{
  "n_head": 5,
  "tie_embeddings": false,
  "init_std_qkv": 0.0288,
  "grad_clip": 2.0,
  "warmup_steps": 200,
  "final_lr_fraction": 0.05,
  "train_tokens": 818200000
}
Each number is 128 + 32 x the weight over its row's rms, rounded and kept within 0 to 255. Layers, rows and columns count from 0. The size above them is the row's rms in percent of the matrix's.

# layer 3 attention key, 320x320, rms 0.0288, rows 230-239, columns 0-159
size [ 89  85  94  95 102 109 113 107 116 113]
[[142 164  39 103 111 168 187 102 130 139 105 125 129 125  34 151 111 122 185 132  65 122 127 154 101 124 133 118 124 151 149 152 159  59 101 109 123 112 101 152  64 111 184  83 111 130 104 150 181  80 113 130 114 119 202 149 116 138 140 136 179  91 123 122 152 183  89 158 142 168 146 120 132 104  69 134 133 130 144 152 183  79 126 174 173 161 128  78 117 117 153 172  67 152 145 124 109 102  91 155 110 113  99  98 110  94  84 115 159 118 109  85 117 125  83 156 125 119 114 148 161 183 120 127  90 108 102 108  68 204 140 116 122  72 134 118  96 124 142 115 183  82 168 150  85  89  78 149 120 166 109 141 118 112 157 130 113 160 119 106]
 [101 124 128 108  78 153 189 134  30 148 164 135 107 155 101 144 137 192  83  87 106 157  77 133 165 113 170  73 151 161  85 142 150 141 156 176 135 103 132 130 153  95 113 185 148 147 117 154 140 111 111  68 142 136 103  73  89 151 138 161 144 141 131  85 113  50 130 147 161 114 135  79 145 122  83 143 130 137 131 136 125 134 116 160 147 119  87 127 103 121 173 161  80 151 150 126 131 100 144 161 135 200 112  77 111 139 123 133 188  84 119 141 138 107 100 167 184 111 145 122 120 150 134 115 121  82 114  78 138 144  93 128 115 141 177 117 108 183  65 124 136  81 139 149 101 168 150 104 116 129 154 137 118 111 114 114  85 182  89 163]
 [156 150 150 163 137 111 155  69 135 136 198  68 133 104  89 157  86 162 159 130 121  43 118 188 163  99 150 134 108 174 133  77 111  67 137 135 159  90 106  61 124 166 131 136  85 195 162  88  95 184 145 141 166 128 111 134 119 117 148 109 139 147 116 171 167 133 154 113 250 104 141 136 117 187 144 128  89 135 140 125 150 114 134 110  80 141 167 107  76 139 122 180  93 110 137  88 130 140 130 156 105 156 101 135 131 136  75 125 137 172 120 142  78 124 119 145 133 156 141  87 137 147 132 151 134 133 118 145 154 163  67 131 151 110 144 100 136 131 122 175 177 134 116 107 174 186 112 140 138 172 166  89 141 105 174  92 108 145 163 198]
 [111 135  62 121 138  89 109 103 123 152 137 168 145 187 118 105 121 100 127  93 177 169 145  92  91 115  81 118 151 109 134  84  39 135 114 123 137 138 107 139 118 152 155 122 135 105 215 105 117 173 139 165 155  88 127 124 166 114 161 163  82 181 115 197 110 147 153 112 104 157 152 125 110  80 210  41 158  76 149 110  88 137 167 154 111 152  80 180 137 124 131  95 168 149 155 123  84  74 136 150 183 119 138 158 141  75 131 103 160 144  92 119  99 139 126  59  24 164 115 153 114 136 151 110 140 129 159 162  56 113  99 157 135  98  99 157 109  92 145 153 102 126 114  65 114  78 185 121 101  84 175  94  84 147 138 120 190 116 179 117]
 [102 175 158 122 184  87 130 116  68 129 161 142 120 147 158 111 123 199  79 100 146 114 130 114 160 136 145 178  74 134 146  92 200 112 131 140 114 110  88  51 109 137  95 102 146 171 138 121 138 107  95 122 125 204  84 101 126 111 119 150 124 143 139 119 148 101 155 159 145  96 107 110  65 131 107  70 102  59 107 159 157 126 142 182 127 147 138 182 141  86 139  80 132 101  87 120 143 132 161 143  56 126 160 113 119 160  81 116  99 152 151  99 129 101  86 171 131 106 124 195  91  93 142 166 138 105 122 119  55 122 153 116 149  92 140 102 115 107 162  99 165 129 113 105 207 159 108  76  96 130 145 157 110 157  89 143 130 119 132 180]
 [ 76 101  93 142 126  99 106 111 125 114 133 162  67 133  85 101 160 181 122 106 148  97  53 105 169 183 103  85 143 194 142 156  79 128 165 134 147 169 134 112  63 176 140 175 124 131 169 110 152 178  82  69 132 108 135 123 158 153 104 128 156 170  90  92 148 154 148 119 108 122 138 140 156 118 144  92 137 116 171 190  63 122 123 131 161 125 136 130 124 138 157 126 129 180 125 140 107 158 116 153 177 192 117  84  69  98  73  84 136 132 148 169 113 164 153  26 168 121 106  94  74 165 158 197 150  98 104 133  74 169  95 158 109  89 117 105 190 121  97 116 129 111 144 180  92 155 116 174 168 131 133 153 157 168 145 172  98 127 192 128]
 [169 119 106 118 171 124 119  90 130 170 125  75 152 132 103 112 124 142  76 182 125 107 112 179 127 176  77 122 155  91 120 113  78 144 169 108  97 125  56 166 110 181 114 166 142 152  92 117 153 176 117  89 171 139 135 141 113  87  80 138  80 117  88 151 207 128 126 119 172 114 102  96  98 127 105  93 114 125 162 115 125 103 116 160  91 181 115 143 116 121 137 114  93 175  83 107  85 128 155 136 102 170 148 146 121 139 130 159 104 141 126 137 152 149  89 143 125 129 138 154 147 160  88  43 163 153  83 151  76 105 135 167 135  83 114  92 145 188 120  53  75  91 130 179 114  99 108 113  48 161 182 128 104  88 111  91 111 175 136 186]
 [149 106 183 151 163 133 125 126 194  91  99 115 198  58 108 141 156 113 143 151 151  75 145 136 118 153 118 148 144 141 138 151 132 139 113 127 199 137 130 152 117 124 235 121 172 138 110 140 143 169 172 142 153 161 157 143 168 155  68 163 144  98 185 121 132 129 133 119 107 159 123 176 162 139 158 123 145 129 134 185 153 113  97 155 161 156 169 119 149 133 129 156 127  84 142 159 153 117 114 110 138 152 129 162  63 165 114 138 117  92 179 160 122  94 145  92 168 149 154 116 138 119 104 118 129 130 125  60 188 139 126 190 157 117 158 151 148 126 153 100 146  74 154 110 114 135 125 136 134  98  49 123 160 187 169 142 130 152  46 114]
 [134 125 134 152  76 178 107 157 174  72 189 117  41  87 150 153 122 115  79 164 120 131 106 134  94 147 160 106 131 141 106 121  79 149 113 177 169 112 128  97 111 119 198 102 133 109  92 143  85 178 136  99  87 128 128 145 157 123 126 184 134 126 188 124 222 120 129 152 128 184 181 167 158 107 191 127 154 125 150 176  60 130 126  96 145 148 114 125 139 133 122 182 137 162  97 120 183 139 182  88  92 101 112 125  92 116 129 116 139 188 127 126 170 158 119  70 119 106 142  99 129 143  90 134 128 140 119 103 121 166 144 154 123 128 151 138 196 117  83  84 101 166  86 153 103 137  91 173 178 118 109 137 118 130 113 134 141 141 127 156]
 [129 137 174 157 174 126 113 158 125 103 164 122  83  84  94 134 162 209 149 139 111  97 205 104 149  95 152 150 110 202 139 147 173  77 141 193 142  82 139 135 105 141 151 126 127  82 177 120 146 157  84 102 104 150 133 170 158 152 117  82 124 133  96 133  75 106 144 189 177 138 125 127 119 124 154  86 148 156  70 146 111 145 144 136 133  92 146 145 155 138 176 117 180 104 142 166 102  88  97 175 122 122  80 121 142 112 149 155 125 200  86 168 158 107 166 166  95 131  93 197 153 151  88 122 119 131 119 150 134 173 121 141 154  99 112 123 114 170  92  88  88 106 139 104 130  99 179 127 112  80 128  93 174 166  96  90 106 163  44 104]]
# layer 3 attention query, 320x320, rms 0.0288, rows 231-240, columns 0-159
size [ 90  96  98 102  99 110 112 110 118 123]
[[174 159 167 147 116 163 142 203  96 124 104 117 158  93 169 122 118  81 173 140 186 150 116 195  88 126 198 130 138 115 139 132 122 174 120 135  50 146  88 161 150  93  81 136 138 104 168 142 156  55 111 161 145  75  86  55 128 123 101 119 114 143 110 137  91 167 110 196 121 120 128 136 130 127 110 145 113 130  54  95 148 105 158 142 132 135 124 175 152 133 108  90 129 159 100  74 164 137 137 149 144  85 145  94  99 107  93 151 112 142 134  97 144 121 151 107 174 154  84 136 171 106 158 125 116 129 155 132 174 102 105  94 132 145 105 152 123  89 109  92 103 142 126 150 134  90 139 114  89 120  75 156 136 155  82  76  94 148  84 114]
 [175 190 104 139 114 111 119 169 151 156 162 115  55 130  79  92  98  71 123 157 179 137 110 182  75 161  94 160 169  61 130 158 108  91 165 103 144 135 130 110 104 131 149  87  95 150 133 117 154 158 111 133 147 113 131  94 127  91 148 122  83 152  52 118 112 129 145 116 113 139 121 148  84 120 118 142 170  96 120 130 190 110 117 139 107 165  74 136  87 134 108 110 180 138 113 111 141 103 152 182 112  90 144 112 112 119 152 112 138 125  93  69  85  94  75 110 121 195 135 172 110 142 127 155  92 160 178 176 151  80 166 160  96 123 108 165  73 128 100 147  94 131 123 150  99  79 125 196 118 148 110 131 141 169 130 104 135 104 126 157]
 [ 99 126 153 105  87 106 142 129 189 111 124 103 125  91 255 131  95 159  95 152 160 135 137 150 117 110 149 170  96 152 128  87  83  94 152 109 150 133  65  81  86 167  85 129 151 207 153 104 134 142 176 157 125 186  53 118 114 146 104 157 103 133 187 139 114 106 131 134 132 122 128 170 114 155 120 178 108 140 150  96 169 113 137 161 153 156 163 129  96  59  91 119 104 112 173 172 113 158 139  55 101 156 144 171  84 115 149  55  86 121 125 123 159 138 135 136  73 106 125 108  71  98 183 147 136  78 191 101 131 134  64 137 124 156  94  75 174 103 125 147 119 165 172 154 137 102 117 160 113  90 156 138 107 123 137 150 135  49 135 131]
 [106 112 102 105  84 139 142 123 141 125 157 160  54  76 185  97 123  97 173  69 186 157 102 127  94 149 131 102 118 105 136  88 127  63 132 104  95  88  58 156 129 118 177 126 101 109 142 151 156 118  91 160 122 110 100 109 135 142 106  77  78  89 130 146 121 122 123 112  91 181 142 172 147 133 137 169 142  78 126 116 111 180 132 129 173 153 101 199  97 121  77  63 103 120 154 104 152 134 115 106 112 104 113 145 121 107 118 126 139 175 133 114 155 111 154 118 125 163  97 146 158 151 192 155 123 165 165  70  81 112  74 140 153 116  73  97 143 135  87 157 114 159  89 157 107  83 143 128 138 119 115 135 106 155 149 134 187 108 122 124]
 [135 131 123 133 160 126 146  99 165  65 200  73 151  86  87 113 186 191 181 156 128 116 160 159 167 145 152 133 150 124 141 126 114 178 121 114 186 113 166 149  88 144 176 146 153 158  53 172 100 107 129 150 103 120  91  87  99 138 126 137 137 138 156 116 155 133 100 157 123 147 112 134 135 107 148 123  65 142 114 158 177 115 138  86 131 136 145  86 121 120 140 102 126 109 112 117 196 127 153 109  72  85  63  99 141 118 143 149  86 120 180 143 128 138  74 176  93 100 153  91 141 143  81 121 139 163 189 155 174 148 114 130  78  91  57 132 123 109 139 122  53 100 144 161 121 109 108 122  96 196  97 158 150 185 127 188 125 211  74 118]
 [135 125 124 188 178  82 154  81 148 155 136  65 107 111 135 157 127 175  69 151  59  80  60 159 140 114 117 128 106 143 127 136 122 150 126 135 145  77 102 173  72 170 120 147 151 182  59 107 143 126 169  88 137 100 129 140  71 107 105 138 118 132 150 147 192 109 129 116 156 142 122 113 120 144 105 126  93 148 132 132 134  88 146 165 127 180 119 105 162  77 138 108 111  92 126 158 152 104 165 132 144 168 135 124 133 161 103 179 100 160 121 126 159 139  63 129 101  91 143 129  93 156 102 136 161 128  62 135 108 149 167 115 114 112 122  95 149 173 110 126 122 164 166 193 175 123 118 179  92 136 147 118 142 158 156 133  78 118 146 176]
 [174 131 129 162 144 125 113 137 157 148  92 148 190  98  75 114 153 157 122 100  59 173 144 169 103 132 125 159 110 137 180 163 100 154 145  93 166 121  96 101 116 110 118 169 145 151  72 100 120  96 124 132 145  94 125  81 114 128  84  78 110 121 159  65 142 144 188 167 122 123 151 120 185 107 146 138 170 172 141 185 169  99 129  98 142 147 140 100 105 160 147 105 102 154 141 154 142 168 103 121 122  83  98 145 125  90  57  75 172  95 157 111 162 164 143 157 198 122 119 130 150 173  98 145  77 116 104 115 191  89 116 128 129 138 140  92 139 110 114  84 127 103 158 138 184 164 124 123 148 190  90 141  94 144 140 113  66 153  53 169]
 [117  86 117 104 143 162 139  95 172  77 163 164 100 103 147 135 110 154 133 106 100 112 145  70  87  97 134 164 111 137  99 123 131 131 107 138 135 135 135 157 110 141 204 102  97  85 111 146 107 141 107  91  79 152 141 116 123  65  54 146 225  73  66 115 185 154 123 188 154 139 149 131  83 150 204  83 143  96 158  95 146 131 145  89 109 150 120 126 140 129  83 131 138  76  90 118 121  97 137 121 122 161 123 111 130 139 132 138 101 146  94 157 160 115 182  88 158 132 140 124 121 148  98  59 149 138 122 124  96 156 150  96 143 111 131  68 113 105 115 107  93  68  78 124 161 110  83  64  92 113 117 126  95 117 157  96 180 170 101 113]
 [211 145  86  87 145 136 123 154 156  99 213 105 110 117 102 115  83 127  93 201 120  82 101 156 136 109 140 122 150 130 145 106 131  41 122 133 163  99 132 144 122 120 112 149 229  89 140 168 132  66 180 147  90 120 139 127 164 124 133  87 133 129 106 167 148 107 170 161 131 131  99  83 124  61 168 117 141 181  88 123 185 133  56 114 147 194  98 160 114 110 128 114 101  87 128  63 142 152 106 156  69 108  89 115 145  86 157 166 101 200  60 157  75 150  84 116 104 124 118 136 150 180  66  52 168 113 135 127 130 145 140 120 121 156 117  92 108 150  83 101 133  88 123 119 115 203 150 112 122 118 125  99 182 150 139 123 110 172 100  87]
 [ 93 194 150 149 103  76  83 114 106 118  53 162 147 115 147 108 203 175 152  95 149 166 195 142 106  98 105 172 123 103 170 139 134 126 162 129 121  87 135 153 163 128 137 108 138  99  43 135  95 117  91 111 148 175 146 156 147 113 103 112 133 122  86 138 138 148 148 147 174 157 142 151  84 134  84 170  85 123  77  85 138 143 191 134  30  80 130 140 124 161 128 132 175  79 182 126 131  69 152 158 116 129 142 149 139  68 151 119 151 149 150 175 146  82 128  86 168 109 104 200 186  95 152 148 152 158 152 132  83 104  77  96 145 163 117 163  76 172 146 159 151 143 116 109 131  40 157  30 156 188 121 106 110 133 142 104 124 123 108 161]]